python train.py --norm_eps=1e-06 --train_tokens=543600000 --max_steps=4148
Each number is 500 + 40 x the weight over its row's rms, rounded and kept within 0 to 999. Layers, rows and columns count from 0. Numbers have three digits each. The size before them is the row's rms in percent of the matrix's.

# layer 7 MLP down (transposed), 1536x384, rms 0.091, rows 854-926, columns 288-383
090:453481530522509549418466435493494500523481519572585450426456494525475520453502491465520510489510448508440499529547570477529537522566535482487496529491531531496530474517485558491520480471498478488505510530464522467523512465536500529540499532481527491416518469505488532475590574448543460495
091:442521536525438522493469489492498520471517493473545426481427519418437530546526498554488477521415448478521428446558558487489536491523466483498458524465504477451543425445453533518514524481494449513474511527507488511422495517557545555459539462525517521493511554512586493495522428532487449488
100:492477541437512513504512493524543442491577594515568558529509510538465510439469600502524458503484487556473475432528542473484526503564533518434507459478427555473451533555462523508494543513429507426431502498481438486486500562493580486512539480467589498532480434493491510456538485551544534510
109:495441482468484472519458481505546507439436489582540489455515474506512515487455542514528508527450474510560523513503450533566525490520532492496475469486496530547512474519495503556488501635493595570460474445487492549529537514452487477430551499532541405528534486515569553518468467578502541449
092:483496475448513484517480489543493472497410477503574550492511514476492529517522496510491419556543584473485540526460528416503511466522435517501462515443515500473459478537459491514512447499498447488538499521559446421508533553506516585465525486513485508435531458471572418546534502550552444494
094:516437556529477441504484541510564516568530434517543535566571440447529512468455497478493449507484440539573466471497453499516518481436479530494495468577494507519523566560459432535538502467471483492491523477531469534433440474462491529488568494464515527517500515519586477523486533490553534496
096:478488504486476527465491479533461545553482505566486441519519542477481494532520399471555454497554508538553419527466525559480591526423539513494470490456467482525539530527458554550431488532491427535547502447535502461536502503484451495475396511537494493552431496515474514495400553433527518537
109:400542545483503467483420553414528501513491525505510476505525486479497463515473485494472589508487516522450506481533446520506496482450487495530403499539493466512507470504474497482475576543504488484489437526545552440505464479507535474527514501487491452482514498428547489449538475530532524554
096:480508468472554570512586498521486538506448540440514533469469427486480432533462469513568495498410514530531561526460585472525463488503503542492509547529438540512438488436438478487561458549489532552463469578460457484498539550506457519459521524412534554502499462518522473461445517451464476526
106:503476473536569472463552582536529556482518538471541464443591500450450437486449506471531467509477482493503520537576509499507595518487441515484499534567475555551468472478448525476484490485531497501524432489482474542466505530553479477547500522504540511584514484445515470452506506424477553532
115:535577527507529466596509491494468541448493452528580525440464501478516458504530500542477513448490433483514531456436476451488485484514520455466620501441534534484428621505465540561499459515534441510436502558531479481523477444458494540448453490489495446413460486469488557496483502465443460464
103:517494466475528507491467429478491489560573547474444511481519609498458527504509517467472585473494457518532442479507455518528524496489463476464526548477422520486459438466497549482489510539448541462463556447526446509478500494447514532524452453461474539476544517452515439464515518479488544532
095:438445420488519445451493484532495539486499430464470448511552495512427526592548474514574458577490527491531440507510512544458448522508505505466458404545509502526524521496441510497557491488464472457542549426478522538486514468513569575461459470442527544449469475539494409555468500500445575409
124:514531502454461513540528510489533504533572463512536528492544500465491543468447544577499483479500502550543515525458512540460467516482531474503542429476479528455525467431428504479578531457527460520520470542498507535479443489592490483534464533476453563406481530494480570597584479468501532481
112:565474567439498511500527513517466448514504490476450560527498512529469431469456502528534509465458492559493510484465480508450502496444518498489525515474550542478461497520468539527469445530526520474507536497497533530516504462562391474482525491503567526583516464415477465456517447507568458523
108:476521475477545490548526488543512461534464503521589552518525499523464488434510455476550408494506478515565490455520475482442480517431534497522455478530457483479541470562579478482487480505552509513472442526496494580466432526488525510534485498458528503457390507510543419493516534501501575521
100:513555491501539559487458427547521531556561426481491529517457474485484482457511461470521511499481481504513461529476480551471554540468496535527509463539397520499541549463553476470508490500485483531470477494509568438509487500502514542545576551485556559464530549479549481446497522462557493503
089:486433448518493473529526450484525477530472462485492503491497541493530539549442551561597519514477544520512470435461478568526490460553480512507595489477587526558457499579495592491460520495500508519497509516475419427558545458527494474441583517428473530491519488606553437496478468501522519454
107:503541489463457419593552518460496545456493480454544487445488563508499509402531500457496590481535571538495515481538538529515466496549504561516580490498403502455575526503507491462508507521457487514489471486464527560496533595515427516462476449594458395511542462549443526502461480402441503512
096:488507484441421445479488517471468488475475447452490541535487569496525601453515424553533454482508501477506499560451479507533441409434546485546504458484446461497525503567480439491491524498516477482503514524535502532599472545534450488420536488519473481520516450508505518563572480523553488431
094:534408455512476493495459499442468554464517499540520484429505516412462531617448485485412511536514487513472536479542510477423531463541549535474539431440496419446479597455527557476513448445507508502522502479484514477583503501502504522535523520491518502427508464566550458532576564526524441495
100:502465400466503481515498483489507551505505588488552512537534485464533498446511444530464527599498615505447482526511484526499472436509467477438440470477483467496572525511428461449523552512500431526479480432512404472450565488469505506485469502485511451536496433532451482461489457470563508541
102:491498440531484470496475450522489545489509502503497463479470452547514601485502485524423514518524506547508505526460536487438507597601513558455448506488573413510476512514451473524471518529495477503490525501508543466488500520464511450549501566505477478461510496515480499483473537454464479477
095:541544446531417489500422492536526480497614527558496475487505493501496599447566481534503464492571458515512421507477466503553564521551548545540481488494500480532525456503448516434563459480543519564533539464467491504550447531505598574482533513493423518453492512504469500537511529546508452418
098:452464535482484424516518529517494503497459510507508525473510531538486520470534525535473522483461482451487537480476544513537497447394505502498458474486527486567531540604472478538476491509536475488477371472471534565519468498513499529488540585509502450494526407498519497524507518474508504471
098:473495481493399526532484515464508543542498467518586495477444468509467482550512481506472538502491547520427458474520545595525470487441486531427434511568507502512504520457563440544480576483557497511499484475518405496556549542515438466523553484539480565535515553542511489495474573510522569543
098:553479457484566528513567519468454464419442492554492528471519491503514491518496460481515455534442462493476442490475525479447495493450428600591484539515542432491531472474475493480582485468501474535468542482508491565456500489464563539557513405506579562555459410533465517482399544510409536574
096:456470491559443501448430471572477516508566479543592425467504524547515492513504471500525488513483415511559572424484491508574526496522473498560528586451536528470448521473451559606546510570507515510522456493527550487439507488527501478475484468440471460488477508499507498518476480443464464477
093:535378508538526523457510443512467495553476518431515481554487502548523533488582529491466432565506428552490410480482522440504506455564571576523491569497464506570513526507490439568420493514515496514527480472500506527468511563508536472427634541468487440489527513528499525473452451508535478520
096:477513492507555548499475497571485477519536538464489478552443469446496568490508484542483448505468583509532514504514487502526469421528518509419421577582458523471506515516474421513536454380503504501497559539549452462510509446543481529567517500476454533450495503421529482482491499490521527522
099:515489537526498468469481518477571477420531523494509530501501482541534446516481507501535443520421578479467478468480521561522473463468600515576474465477519449468595561549490504463507513430442514582476509559537522448481468551541499497493508510507450491509463415531506501504446507485466555521
101:570466554522474474468451452470471492556463525466443531497517537495528468475449492452476548390452444482479545429529505509543457473536519456529456514486482474544542486493520457437424546490468517481570396491497517515463568557447466504488510541491513483589482446481572545514565450566563459499
110:527457501460522520567491449495525478541528429510555502512461482476536486483469483516501534492465569535537489554473385515514533521476466489478501550494472559500446469405482469529525520539492525459510494448524416464452413533530480519492573537525426560448576558467486548472524514464497571494
099:478528488507515452499501487521490520519455539486486498582549512545560524522478516529556425507458535502489481472451518467574469534519420498496481517460478539522450474601470479474479504511493456417533494468478540493483439509472520516503540473481544540496547502488429518495539532520555394490
089:492496562470451433539452457468496519478469473542547383558498535424485532481503505457508498468604524524516529541499584575436547478597540469509543429561496531507419482493497451520511485521469518453484469572433501460549440448446541525506491531484538446510531492597450456541468448544457509461
101:524435519470512544469410515497500504511522492485550512559499444516471547483454554560482509434520449537490518477436502528551546549513519510487494461481480511527458477512521468494514476448473485578492509506486481448498430467429460495423504477508529532446541520557486509464534486504485574470
104:547556506432491423507523627536528540475484537579572529525563599470523514387455480493531543561511449434466414587492533558538519442499499509486511526521471498539503565442487541522464524506489541463418513513527495504552452504489505559503472466583496459531495536484521541421478507480485542421
100:468460549489514469529431542486531499487486590505472512522479458500463557472455538425492470467525457487536482479532574477556511604533492511437532430533452433492518447544495469508435519490521512485454503516488466506428506397511518511519465475521454510473491518477526509493542528517527567528
103:487457449504553411464524494521498499491478549511488514466531462489522493447494493467494515466483514480527540585428468509465511451499556452489468505441584531530489460530436538501454514485519559520494504447502497579455496461457423403560484476516470486454492404568532575482495513464539452553
104:514480465500531437508527431520544543466520509419515528554524567529450495534554521512535532447467496500518515568511566422480390445537487489489562533513417443473478479483517469488461501401510533478467399478545496533551468481456457587452530477467535541489466508559570465511527517462530464499
097:434532514416460488449552524485524468583472497555458510474516545482489534500516485466491528499527540536529492505490561549502504503451538566473548509500491492506474479519542546538530509461465525599531481549553489449538561572516521509560515457454439505529485560522480500502429486573511464486
107:541485508477553461532459479496561610437501538488489548493437526534547537526479532572565488509468546520537466458442489481534533491447522480473519447459448460489509538493520480439514446462495488482541465490514433563528482547537510499475551540508462443513505515452471537557467491522500499436
098:511512516414462417549569514523582445500530523456526470510498540453575436490446456468552500525540511499426484513487562438540527488488488528528531549529463510513425446530508426477504471531429587440529591494489561505444464473470567535542547490529455508544463533502492578547512533430487522501
101:566510488456485475550537475504534461447439567543541523596475475438533477516503492528512461539511499507459505527426455458499524484498504477427540504554493483443507548522505498466518554440447396542545564417469491488480523435527430463505472532445503551447494501487541498533489488563468498476
105:478531456488514482521515510512498532495496531529484521521475493452473536532491466547494503501541466485443563484454537462513503449521537457461549544597390444497455453445415537474484502522496472516540465450578567493471502526493504462506499517441541547440492458434462511537477523467550528495
093:501524562522475504438544514498461510550480515494515491530461464507431462457483512510476408502551420489475477449494521539476432516381494505504504453478566521509487443523574452456500469552412487565546423559469477490498456502459481526557564564537469480456451509524554445552521513482550560507
100:441466509541421498540539480529502521492443529483510515513491493521518520515509454537499433518402475533515519424484415517490551475491519486501461516422497430482535549432478477492469563564533424506492536531484486477475486420540523431559536480508518526495520450478506515452460572614499506469
096:570480536544502507463582540471473529478577508442490510479497468532472463534513539531504560536512527545532477486528549481562489547498400491557434510493531535494454515418461532506494474514482473564467499496469491519496517514581475481468465538461498507491486473550476498438480492503435542533
102:490455488450587512469523576532490527526515552519501478531433540556446489506574472537536498490499506527532459486533493485519523461522536493556502522501535486429521467535408473514502487490497469533570558494520425548467538523502412548555403504462479486503545505484473580500497426473477472505
095:520561507512463575487435493464466530484450551467509546507460462483477545529540559540463453521496493525515442446477559574546482509397481530499565613566490456525519529504507478536490543478488492480487538476492452540475538459511486486473540498467518502552522509463506479546435422468446540535
103:559491470589521473503454524502526562532511541507454499465477434547484489542503448559486518472595505557483559534477485529519520499493497510455433492505532524502500478449607442511548498438504518532491480471532490520484560524510520481474520478526447454475468467526484544504520481453554478528
101:514524532439512543571482415563520479534516462520498519463491492468531533464502495542512543490531525519520496531456488566444499441438484535549446540506462553443481559514522509524458415483533487581498470446484486537553484481450471489555485520511509500425493487494466495607466487496531543510
117:474536498480504437558490522478584443483497536460545483539520542469530447420471511403429529477546512486510567528492448565547442522491498516486564470507541527512418501567478429457540531491497518416500501531551558589447454515477528512521535459457421491500497485443503538515493514457588472429
100:568521478595409449466464513540532506514495544474475493535462501458549532491526548535463468499492452511555489494504458501367547459570479444384489457479480533495482532513489554468503555489470555504512559483520507489498568549518454472602492512484468518476463548445469522545482538572528489451
096:480516489509498512445420509556459488476447486519513470483549486475486550495476548547509475555554441484437477512476528505511503530502525491483559480529523528524561478541496506493522513449536503350503519456468520492484524457537567535453458465499538524523517452545490492479529525516545430447
096:521580542459468527509490520410488570513565513516481547458425510531591534511516501549476465480546505543520485491461508443457549504497511519500531458495416536565464503504543536510457519471531513491457495556458530436515473485509509462514547482529461488521507489459471515536504562536474505559
098:438532526439443540534462501535419488461526477421431515518513507589518484461536553499498479432480520535546527483468563472488472421533538462407555443494442477578539498461554486514506452448544521568573496533511522409479445468482497475477462469527449466576529443495462460422539519488457503508
095:449459401463577570480535494460465589535523528489538474504491490471432471523470469506482593532476497464424508454557479507465527429448411563534510471476490503521547489469505464467503549497491442539488549490452523551453516453481519466515470524424549485456573447516510548487499547418516503566
097:525526581407493501574527526552495542510530580480516540506469486455561419484453500511452509522461447506465612465436491465519512463429471580477535575452437495438474510543546548486519531453539495531499479511418522554533553446517599541507454534460494565558541476485504519530512473579518480519
128:487488540508488420497492459473460462404551491484559522582506525433455523537550474411488476514476470442493571477477385546607478532494544508472541563467423535462447449427543471511454517547394466471556515534501485408507507498521483471485493499481458458514504548535490531455507512514590449534
099:507540530478503501537565503436436479518458536512502440532504550418465514467542505532567471548475504535496510438424445478489466529385510486467484527519526478509536519545454529503447446509517535456471481497490474545496481516489472535501474477572550476494449464497442519496503481509516486486
101:490520531529536461489483536476537441487534571529524484439454518471508522455547467494505506432469503471483451576511535537502536539413432502486546560515494507421524428486517472518425491478436448474478552488499445536461496476508480529535526518546493393461441470536489536485556492480518523528
103:480473473504539499548468472520547526500548507526485504495568545525508463537493549478567529517518489501534526499454566540479549497538484452441460505470506505527490511456466521488567492484550443500484492500435519492522401480521492558527447477504552492453498506473522568568536412452570520548
100:485566398511473513451479477433411478462538569492456559527455488513484543451479526493477498496494467499479506458509442503546543455513484466534577430569513497550523454501451520456574506533446509521562465505465469442496481522518536496517526479493505492461462538470498532510491540423533550430
104:422474543484543528521510518477547529529437499542552444452518521528406525500496504526463537486470569480477517560472467443431544533546489534513481427518530411499512470525485517510475545536557483525529570525516459488430465498475534470585423508577511478499541492495463545527540487612534485464
096:464500504501501445479508481451505414523553522552434502579506533482421489498462553560509462533478554550482521498498540469518516488515580459512529472513508486556499570390464456409536524432494415482438545485461443439476518495470495453537533429540493479477567564490507449512530555481496480458
101:485531439437459509452517536512481533423482484456607437498502380462493539478523484551482531474505547542455493539517457596441558497400499480559485512468528441468557548509529476435458560531460542541510414454435503527456523434506498512422503536469538553507550477533551463485424525499543548526
103:501514579602455443531508463504507482483485503501515515495542494440499557509553488500563462495515521480463476528501525453498501528513461449581535514465506460441515416541444420444476462491454473500503449473465481579531481533541489468457550517532566551432462494458513490496530460502575490558
100:526478429516492505469457582438502466481494465500524598532490468442544538420471521511466587410445462507455521488489478499530588459515531455498484503563452526462513501530518504492451473504504542548521569532504491441560504420549501498550503419508559536453558453438542489433524569381443432569
098:500526487534510526492479459509517536522558535462477449490446480420477534534484536468546478462512506506529484461459466540577502410453509527495544533507498486483563589485490487590475449472473508531528572504533538501511498424516423534515492478516439495521540550557498523519459520471446486552
103:602536484510436469511527525510492492462488563429515503503552523528396464505510495490471521480451463442497553535464437495481452465422517512550546538522463537514492539551542490511463444505554552497496460507458538465496505480488506543553560493521464474486439482566594491475488451549495441522
094:497489465539440530468548506511442497504502421480498508485478464514531456477474467464573453468562458470487488453494465542530480516492521513489547427518511525522490457503492444543505440582478468549496484508482543460419502503508472507519487590508564524424407440508516563464547512512488490582
098:504550526530524551437447521545455521474537462432526555422467442519443491466501500556429535505451460413446543459473491491507469519490511479516481481393573500521527462574464517480463481409466476534465572474448513466512471526464434479510495454468546515543536462459483439443526488470469503491
# layer 7 MLP up, 1536x384, rms 0.063, rows 855-926, columns 288-383
103:404513595592497498548544525482451558533521498488538447493467488485469517528417508550480496561541464470455493513496519492475475534509520518530540532518486545577543466510478511597512497527500476534475508489565590470461493596537526476462512513562522542566520542512491495502554460533464477439
103:432527533473489478519477465641509436531487529412526532493492476532494481530493443564488450510552495500432523558513527505495542498541449462487430502507481528514458495538528468488548528564503551429409485444480445494487586491448494543541438416467602489532494457527550498477413470513522555513
103:532525585533543433502485512506531496469561415535433537461622456466462507492436456487479483525474481507502472511570411549506512449480483487531490426474477464578514481542632495500461465518531554540549591482506504497477514510421510480505600460497508433539490527488572527484439474485510517482
094:512552479449479478474470514481531570477543472546472521486555527491481451494527524489471489553507529444450552488536526447508505521515446423520467502504502566435540463434566478514563555510499488452448573464462499481517549502476484583451598487452486497487517497545455517471486520505492464442
095:458559451495473586502442542557431600508563485468471478506552448529480556464400468583482457493518473450458498486539552560493501518434480603528564454492553524486442501539465470526465475465478490577542474536477557504551591539456523541501498496458505521509517548506502509532476533466513427513
096:552510496501525531474516520547490563550561536494485456533489504520453543410406475488450535525576485550588500466530351475484417523467488541506503481508530486531508459472473541489421501471542530484490486443520502514554498510507510540506530491523454491468504566503452509570446505480505489462
103:413534523503506499425497513372496518519473482484567482471536532523492495468467474496481566525499480428473552521488491529513488464540521497540456532449407524522484444513532582542529470480543558517484490481472621513476451459522473431519498465482515520443507515523517513450492508504531506551
096:432465492486420546463455538542486532562495489532520554557455524556501541515513497498500526446504508537497522445505522446565557479517504500425513489493437523503567487494502476497551578498445518511494460504506505424534495461565539495427537518480454478505533545540555485513526515497471520489
100:425477550588488408466516421480507514519412473517546418483482525473471549535447559501431442439508496462496515558509493584524499516572430516507547550519562523397440489530453505488454476448486517525503423448579448497499517496479427529539520499498541470548565536504449483483509488502484507554
110:465510493531490497465505526554479481509485441542502447509572554501568551511536427521489535506493535517428464441490510548475501493500499511478501456464510460516451477513494463515568495588495420556431552552574495483518440449502453529488474472504528476507506524454485529506445524449419517535
104:494469503515473532517510543460518496591483467470434465467497526450489543478424456454502541574484475505547515486474517438427465568491458520467427480454490461488471472474535530460432589533500528512458465524598498606519512570494505572502526489469478500488471463515552519513505548491529447533
101:499510502501488430536494469485515471493463525584485537552506495442454524476454413520518516622524551527450566473570458413468521434493538503490549477498513486520568449579449440483477488505498504472532552508476535581500525422498503561546577467482536532491572511554452456530494474473463545434
115:493516494566477465514553511502497451426549521535584500431498422565520570505448499548549392481506507479499569501478473461449543466512509470492524511511517519491451466494492462474532591472498440499509502535501517460462433529543436519566476430475531541438546552494520532527535454488516561499
096:517473430485540512522516440487519530510447536543513504541509518547468496486465521476517486530541490550473483476522455517572516524372408530485509558500524489560564506548516560502477540540509499539506598462538427488503540611443559501528529429489521493446459448521516447532440476541539449436
102:520509536537497532403482484566463485449446528536565531548477550457531519546442534476490533471523519513539518487494540488528525493523413454428462447510537449473487521477474533550427455532488528482512532487505596506562426489467500493465572538534493493456468561489536516507443496458487535492
101:464540490465488477521468474528495536451494511517524544437453454439507457478519437483473510492500543432610481448451498484434560508501488539431530461513538496547499533524532538457460521507472528489536491507496470497558556507505503523592533517506534480426506548494544455538461502480457495513
095:525475464469533402529536464493449487560514467441496474487452491456528511517458503496521492483509526560440516518442524536498535487515506560528507535487527594554540461573536585437548489524512499492407497582500510529570462534557441546493461497466552537439515514501496522472549471518513531551
100:525463487464466530459527536445522476485513541498523413514457524539535501506486484506516510487518572454527473495472462542481519560515469519488516514513483490479500486499407540494510494448495542516508470540571510496535517554534451478509544498503442608506538458422462513467518467447463453458
094:497571503533545515522536484501529473522469525567519548465499526480456501480523506525515535529472438622542570509509493387501507481493500578518516477531494467576437544369495440488401480484518503544455517507543485498476472517438476504567516483464497478563533511451449562425506545493469441458
091:489451538464477521502563507469439515483547498503421553364531546466488507509429538553464540487514518523509508539524491539501489550511416449447476433483571578543626538473526506459536455487572521544534479511468484499524534594440503472478469451498520471553497560524460454508438491563514537482
098:456488528546509459581477438567460501471482469522568537450549456498524521459543479493519493478489507462506491587518483477519484469484497551426493433484476464435531504525458468471472516512478411525466567522561517525471525552481483446530552524517515467558553445505526526488540536580593522542
102:500469502496530508593466570582535491580477538541499503467466439528441530512492444453480458494525512581503539474534494511587473464455498531539500477592453411427452525599504468512510528453488570456520489478481507516498407542531474502485491525517511598482450510522478462488503509529425480510
093:568454514526489499537566473518482527556536444520440460564586488478505488469583499523574479514519540512535535492497515411488514541484495549494528483532580505549530477551534472506459502513515454511475550471497453482559429491504511469531508443584507468432476516551491499469516448467449528480
092:444481440505506518528515459460503462508538483492553556439512460490530450540492515520497429500508558483457447502464532486430489577508517513528524411501561455466505480532473552538481564458507575503512567500455486459475489378483486476583479504579537534495490488525439511398427443562529493462
102:492478476458446485449405492434509497520471516495539501488553441465483500563489476515476549455472525546468532544602512642516466430443490544463505481541495634502497436480493415459487514470461522559554486521528463495543477459516454517483488501530484516529557487494482573490538529525500498528
109:393437512473511521444556512492403462448513489537521529432427523489519451482544480515461535470520537521553518458548493493440513535528452520486456545445550495462565473490539493491478524461485529543526592419494496548461538459526544504525562514509558552442446457443451506448557494511495531485
099:455467501502477474492432431512470497480493480551559471434488597540466466495474558506501494556544509508512513497507537496503564563436405463533474511541514454402442509448514503519464484500501531588508557564514505560575495503585597545552517457515507498500455466505459455538506528445505411511
100:478472499459494518520540426488480499458433523453500497493506460492532602517531491431533513515506522543459389425476443453519511488532450454474462570480498536485539476530565477668440450455461552528407497540537488477472435583520520507493528467493519469512473499531485555420479515518512490446
092:524520489487492554498453577470488454543549475532458458526540488511511435545476462552497561434455544441477469505506523455500572424447460550495530523536519505526446452540602529491530528523492479454525464452476547523512510490491537427409509495535568472489548508470506487553461509502554560423
107:504512445570514500476537447544485518503498548495493503411470446503502501513536498454455398558483501447483508494516479501518560517555549582487513466446556469464531477467518526438496456510475589534449529513470524476570506445529445540548536472499504531505546523477542510426557531535512553535
098:532527524461534512513524443550494457536472454463473463524547525472457539416511513525482568463526492520413494462516513514507490497497532535525529501516546395491528491451482438481547481491523467459546533472480545469517499487468469486500483546433549519433577491506485511582568546505507441415
102:496525534469532481543469506441523516495490473465491420504512446472487549427473500512481511451507564518549541497544501573536533477469512433455535526484555550485478459514435511510519496509509512509473513537558539469470474494524457468472589523532483543503535587491479553515559520523521541542
101:448614505502473490423459547497485456564469590473470533570525507475491499511457520382427549513481522530491510488585503492507486511531503500589536504556579484540463481525432544476489443516451456423537456464523489491540471527443486546543502526445485518428576508528495540491519466524559501434
093:441566548457479516482510547482487480519508528496495472520505462483487533481475519560437512527567515448531484459536509458471524488516542483456528454559490483538602446512498543478447570449479487494511512514476423489522502527494462540541491490485518411525598429548466480519465502502596466526
097:475499505479538518501486545550493569489544475464445429534510457552566484441528499419531450493468455553404494520566482505459538452519502505521462507518503492476527519515576462500522464524522474451491546511561457482523521493463496518516418531571533459491490431447510504530481528499421453426
106:522517486425502471444450519533473474454474524494545552490620536499562516440528533492562522523486386491530397544485549570452393527546471450497499452468477481524470529508505452498492522477436487472435533577524469477568488558551436469511491572540506517528475600547481562486457531510480547462
104:500471431474514467516555506552590422512529513485544491507533507480465560447457527567506548597494499439562521536441526541458570436522483453460578449489539531466500483506455477506484480490546546400466487504492459472523467518478493430505498464460501555496504439520446483463469514480500497484
102:485490532470519557418547525508404513503457469527488490450453493493515490564525527505517540476534511494511499523489511456500455455591474496469541500550496462496532523499470517504511510431532517542490516482416479426538514510519518455584556504515493535631529505503490523535467458503467554526
106:494549475501523537511558372491452441490497440490407493460572526536486483546524480462501510475455468468500481520501541479490461443554512512518451515512449542475478470493518477516440543516524500496493462399561517516554525441459408551468459468547473528588551516571483560550455535459506488469
095:553458498545471520541561540468492598493547554591487514451560528479501445548466457460460542451493606413511477483518444461445501486509503522537510460527560475450550469547475451511544489571535565494460580451513506451488531507466453463477504535453515482449500431568496456448472441477494526524
102:532484494470490494483454491524499570422472432475509520464438474536508512535547553550551521527461521547521448506550483490499554469475514443422565404449459507479572482460464461533520561497506541507591436506495498576514477565450494481469507457533542442472506541545513500532496506523485583473
096:502481499476501604523484485520517485521470520548473513560472459457427572477498518518498591502464483469540495500469483477512524502504585477511445493510503429533446476501489504407548502507500423488432545460485566543529480508442430482566543513533483495525541487527542506460473442554527503544
097:490512472495434480524538532490545473520468481463481476547531556498462491545466518452516421508494507567524469566482474530488519499489472541485604439442522611541463532524478478539594502455480526523512525509470489473514467485479528415472503504545439465571520568456550488541500508592515468445
097:561543361518529438603536456482529537488517536575440486573554451524443542548476491535514471524535485523485547508506502484514529436512449494505445453495546496518455514541470474546515513485489580461452431498490480477526489518503491533530522474498533495431504536501458464489479511428448475514
092:507494491540515515510522453556479519546480492505524489499507556459537536526454510508426578497502515499529493522486455419513530578515519569426470522498539440459521473536454466570512455463485585485447480432478525530503480495434504413443494469575454534583535539515523521406526510433479556514
091:439485516519524498485474499514509496529521553503423572440545490501515571507431516435527519492494618497401477569486437565499528536506515481529458495480513529528477587418484510476455514392533471481493516459516570480530531450445464504445527530506472541503485497493461474452477438459533481503
097:527491498533550495489537502485530545425457487543463492580469525576448528521470477540522466524539469507485459441516479487469423467476534493473500481523493548559478473532520506577512420477466445431412524480426593473506421555550510477508520538479512515582488528434496485465550502475507558588
100:539519503474568491494445438462437531525493520480522525481477525525512524470460492491528468500476440488508421517514488507478477433519535518454399527513477513412489435441444460431483521551471539493487541498524518521477449522496510564495473504520449525544490491471490531445465466490445536534
094:506481469450503496618497502434534482528473527550510517550572515515426554509498404485472496524487522532530482559484526515514549495465452430434522561544470530543431527467517481517501495499501534482500482521434460466541591548519514473610501490538452506441557501498523487504459499358556482488
097:530475519481458454577457452470506497480499497479508544469471500502420470559452503526491514447502571503442489440505439509461438479468479517476516478476520481485582529593485427503428514473416477508451478482472537465499509511544515540490529461475487428519522470506493412573516508488515495493
098:536510535505521506515457520457507516550503511538477532519486494491496450469439477565453503501548494520425483434536548521457476502520476520521481467522504487457550472504535460538461420510539511473480525487578476549526482457537570564507482509521512475447505482445494448546507556548518553510
118:421496515524515441548497498419507451489495548487527496514518503523516466401443435415421491500581529489475588498460447457486456491533529510440547554510500554513476476509547427495494469479488491467554470515527510580480505533485421497539493422470457485529497519462455539461553475484567437500
100:435474449531531538545470530454516499506484435459484517512537476532498515481479482451497498569456498477498617548504510560483514510527532514418470545464503562491464448478560541488495552445487486515518563576454518471465570517486505470583496519520455459511470541478519529563547493569527569551
094:520555425523448528530541598478478477495458509497610491482470467524529491567433526513487445475573526519511557522488454447452519576526471465480463512542493542612514483580524536524485481528447455492540524510465515486481541577537554465489529491507523532553525534455503450532569491444527401417
096:455494526475534505583465504476563476464560461454477486440556431519529459455502460485464492497593506483497520430526590493460514513544593462504506437456431510445477453502522510516448476500459449540495484567567503523471522525527449488528557458473502547626462451488523454500554466466489557484
098:525449518511504578495432508492468535527421455542438542488522520469501544503424449444479450517499496466530465452463488524477572450535524441373513552513474501505585460509467497510519467512497562482591476492517510477526559494578534480476510558448503449527540528475444485476492485472543497482
095:504506508527537443444564529477521569501491530494477530463458448487444506447514448487428499534466428485427529512507539544501478465517448489536518498478506481458449553535452525502498502495445567535537487522494504498521531528522552475517565426539466482492485526525492489494472512554528511458
103:499530500498519442512451547505449497517469486530528528530566455506581473457436516557458567489523498495499560521436469455447495542522470528403522524466471480512519491520487466588575509462473479490431483484518545519524551467515519480524471504477468511466518570447534496559552456518482466565
100:488501462478492558445453561480529549560458455566453525436502466520480500488409520552495546522528527539484458532507560497407512432537508517522454423511543520514572518540484593490519475464579492519435475476494461601464506502465484539556530513516544549487470525444517517510513536542480493461
101:479496565558433513499448495501455569569527479575503499528482568516547482454475543482486560425484480457471578538496424461535532583503518445495512476511485511470540465572402534490453427486515515409486543537553476524556515468467477523516510533605501521431544548511448503525516477483457493446
100:467482523518558509484479512482515506496541563470527507538514485527473463445499546592538444506499564527513503432417468513507536478522527469465498499560453439534547431487474556475433458514444476482536553499525518494517471444554465465505549440563490529544517455487532531561469527498431463503
104:517505552542538441489534471528503518484549536488422557513561471488477493520512537453486523515517485530481507533504550555463487446585472586474484554502568448531481485439485478475475469470539478486536472520514526582463490480484472406462454461538525550492468489541525622535489499481463548435
101:394552551541534431552474468504484504441469485546489442452520557465477490463476428506474475507544540502563448449447497486503476474542495493400524468495572453462518471590535467478517419587544484470436475477451482438522473530535531523511569531423499589519519495551491454511505485460459530464
095:473455459500511560466485487527453606502460532505514418428485505455518494481460484511474484437487416504503543523505535562461437520472503521516533493477517416494456531498538438465477535470516555441470466449510481528517535520537458481427554454447535471529599472466466553414580461542451440480
106:448523443461528531485507468510461508466522483496460469544518499467459482508478495579482481529527536529522513525531511530558487596523499506457454525505564528579462499440469441434474475509456448493535562533440533466523483493473444441551444473504501446425467549553507539492530543524487447465
103:455445452431540505415492488492476548458510497459500474482481533448448547517444540418465560642485474486473445514514484512494464501499518524514565490519479538433513435539469444499575464475501551532517472546476500531471477522532501542557434520464634491524484500485495505496490489530545490586
104:440535519509520482522535443521546524560504546502507458482467466486496535548483522487463509430532486542596494612494505461538467550527515477561514485461461491521564583427475445465521499491450430414572478499488474541511507435591448438431467540475451452500552520443458477487528501489452500530
103:471490446539539556547499468467494512502564471498554534516453473430488546522512506566514550490432584501492541503462480554530567520556479516517495577503487550504503514482449469458478493474426476479475551559467468522457457519552533525517473447568495506476513471412476564443461591416588511507
099:524416511508447502607505545591415503484465563480474525552493465453470614492482413454449501468456455515502510472482503539514464476548541471452500487503510503520519517396487514547516411514526543478545515565556524524439559360524384506555523467431480510473442510438500458438527554539487504537
097:488531487471472506435520522550494466533559520432556523544510499500517464433547471484446503477481565526444467478525459536470560439523546481480530522522547505535498559505494563481422476472490509526462555404441518549538497501551505544572530569543514531533515511461526460532595518479482498537
093:473476453467480469522473536455505405507501489528540545448523485560550497540479514520492546427486473514511488529473567456528500445534442446528475460510532503460433413515449544471497498507573520497474501487492523502485534557478510493514498466484490502484507478501556519475508510479464525488
099:497486537507444550456478497579485482533473491545546472463495464524523530458435464551460522483517460498454516483477471482474458505553513484466507511487542530571415468451463523482396482464493506492470553532502552468519466531450413507506484475492501518454494554558490402551576482411491474497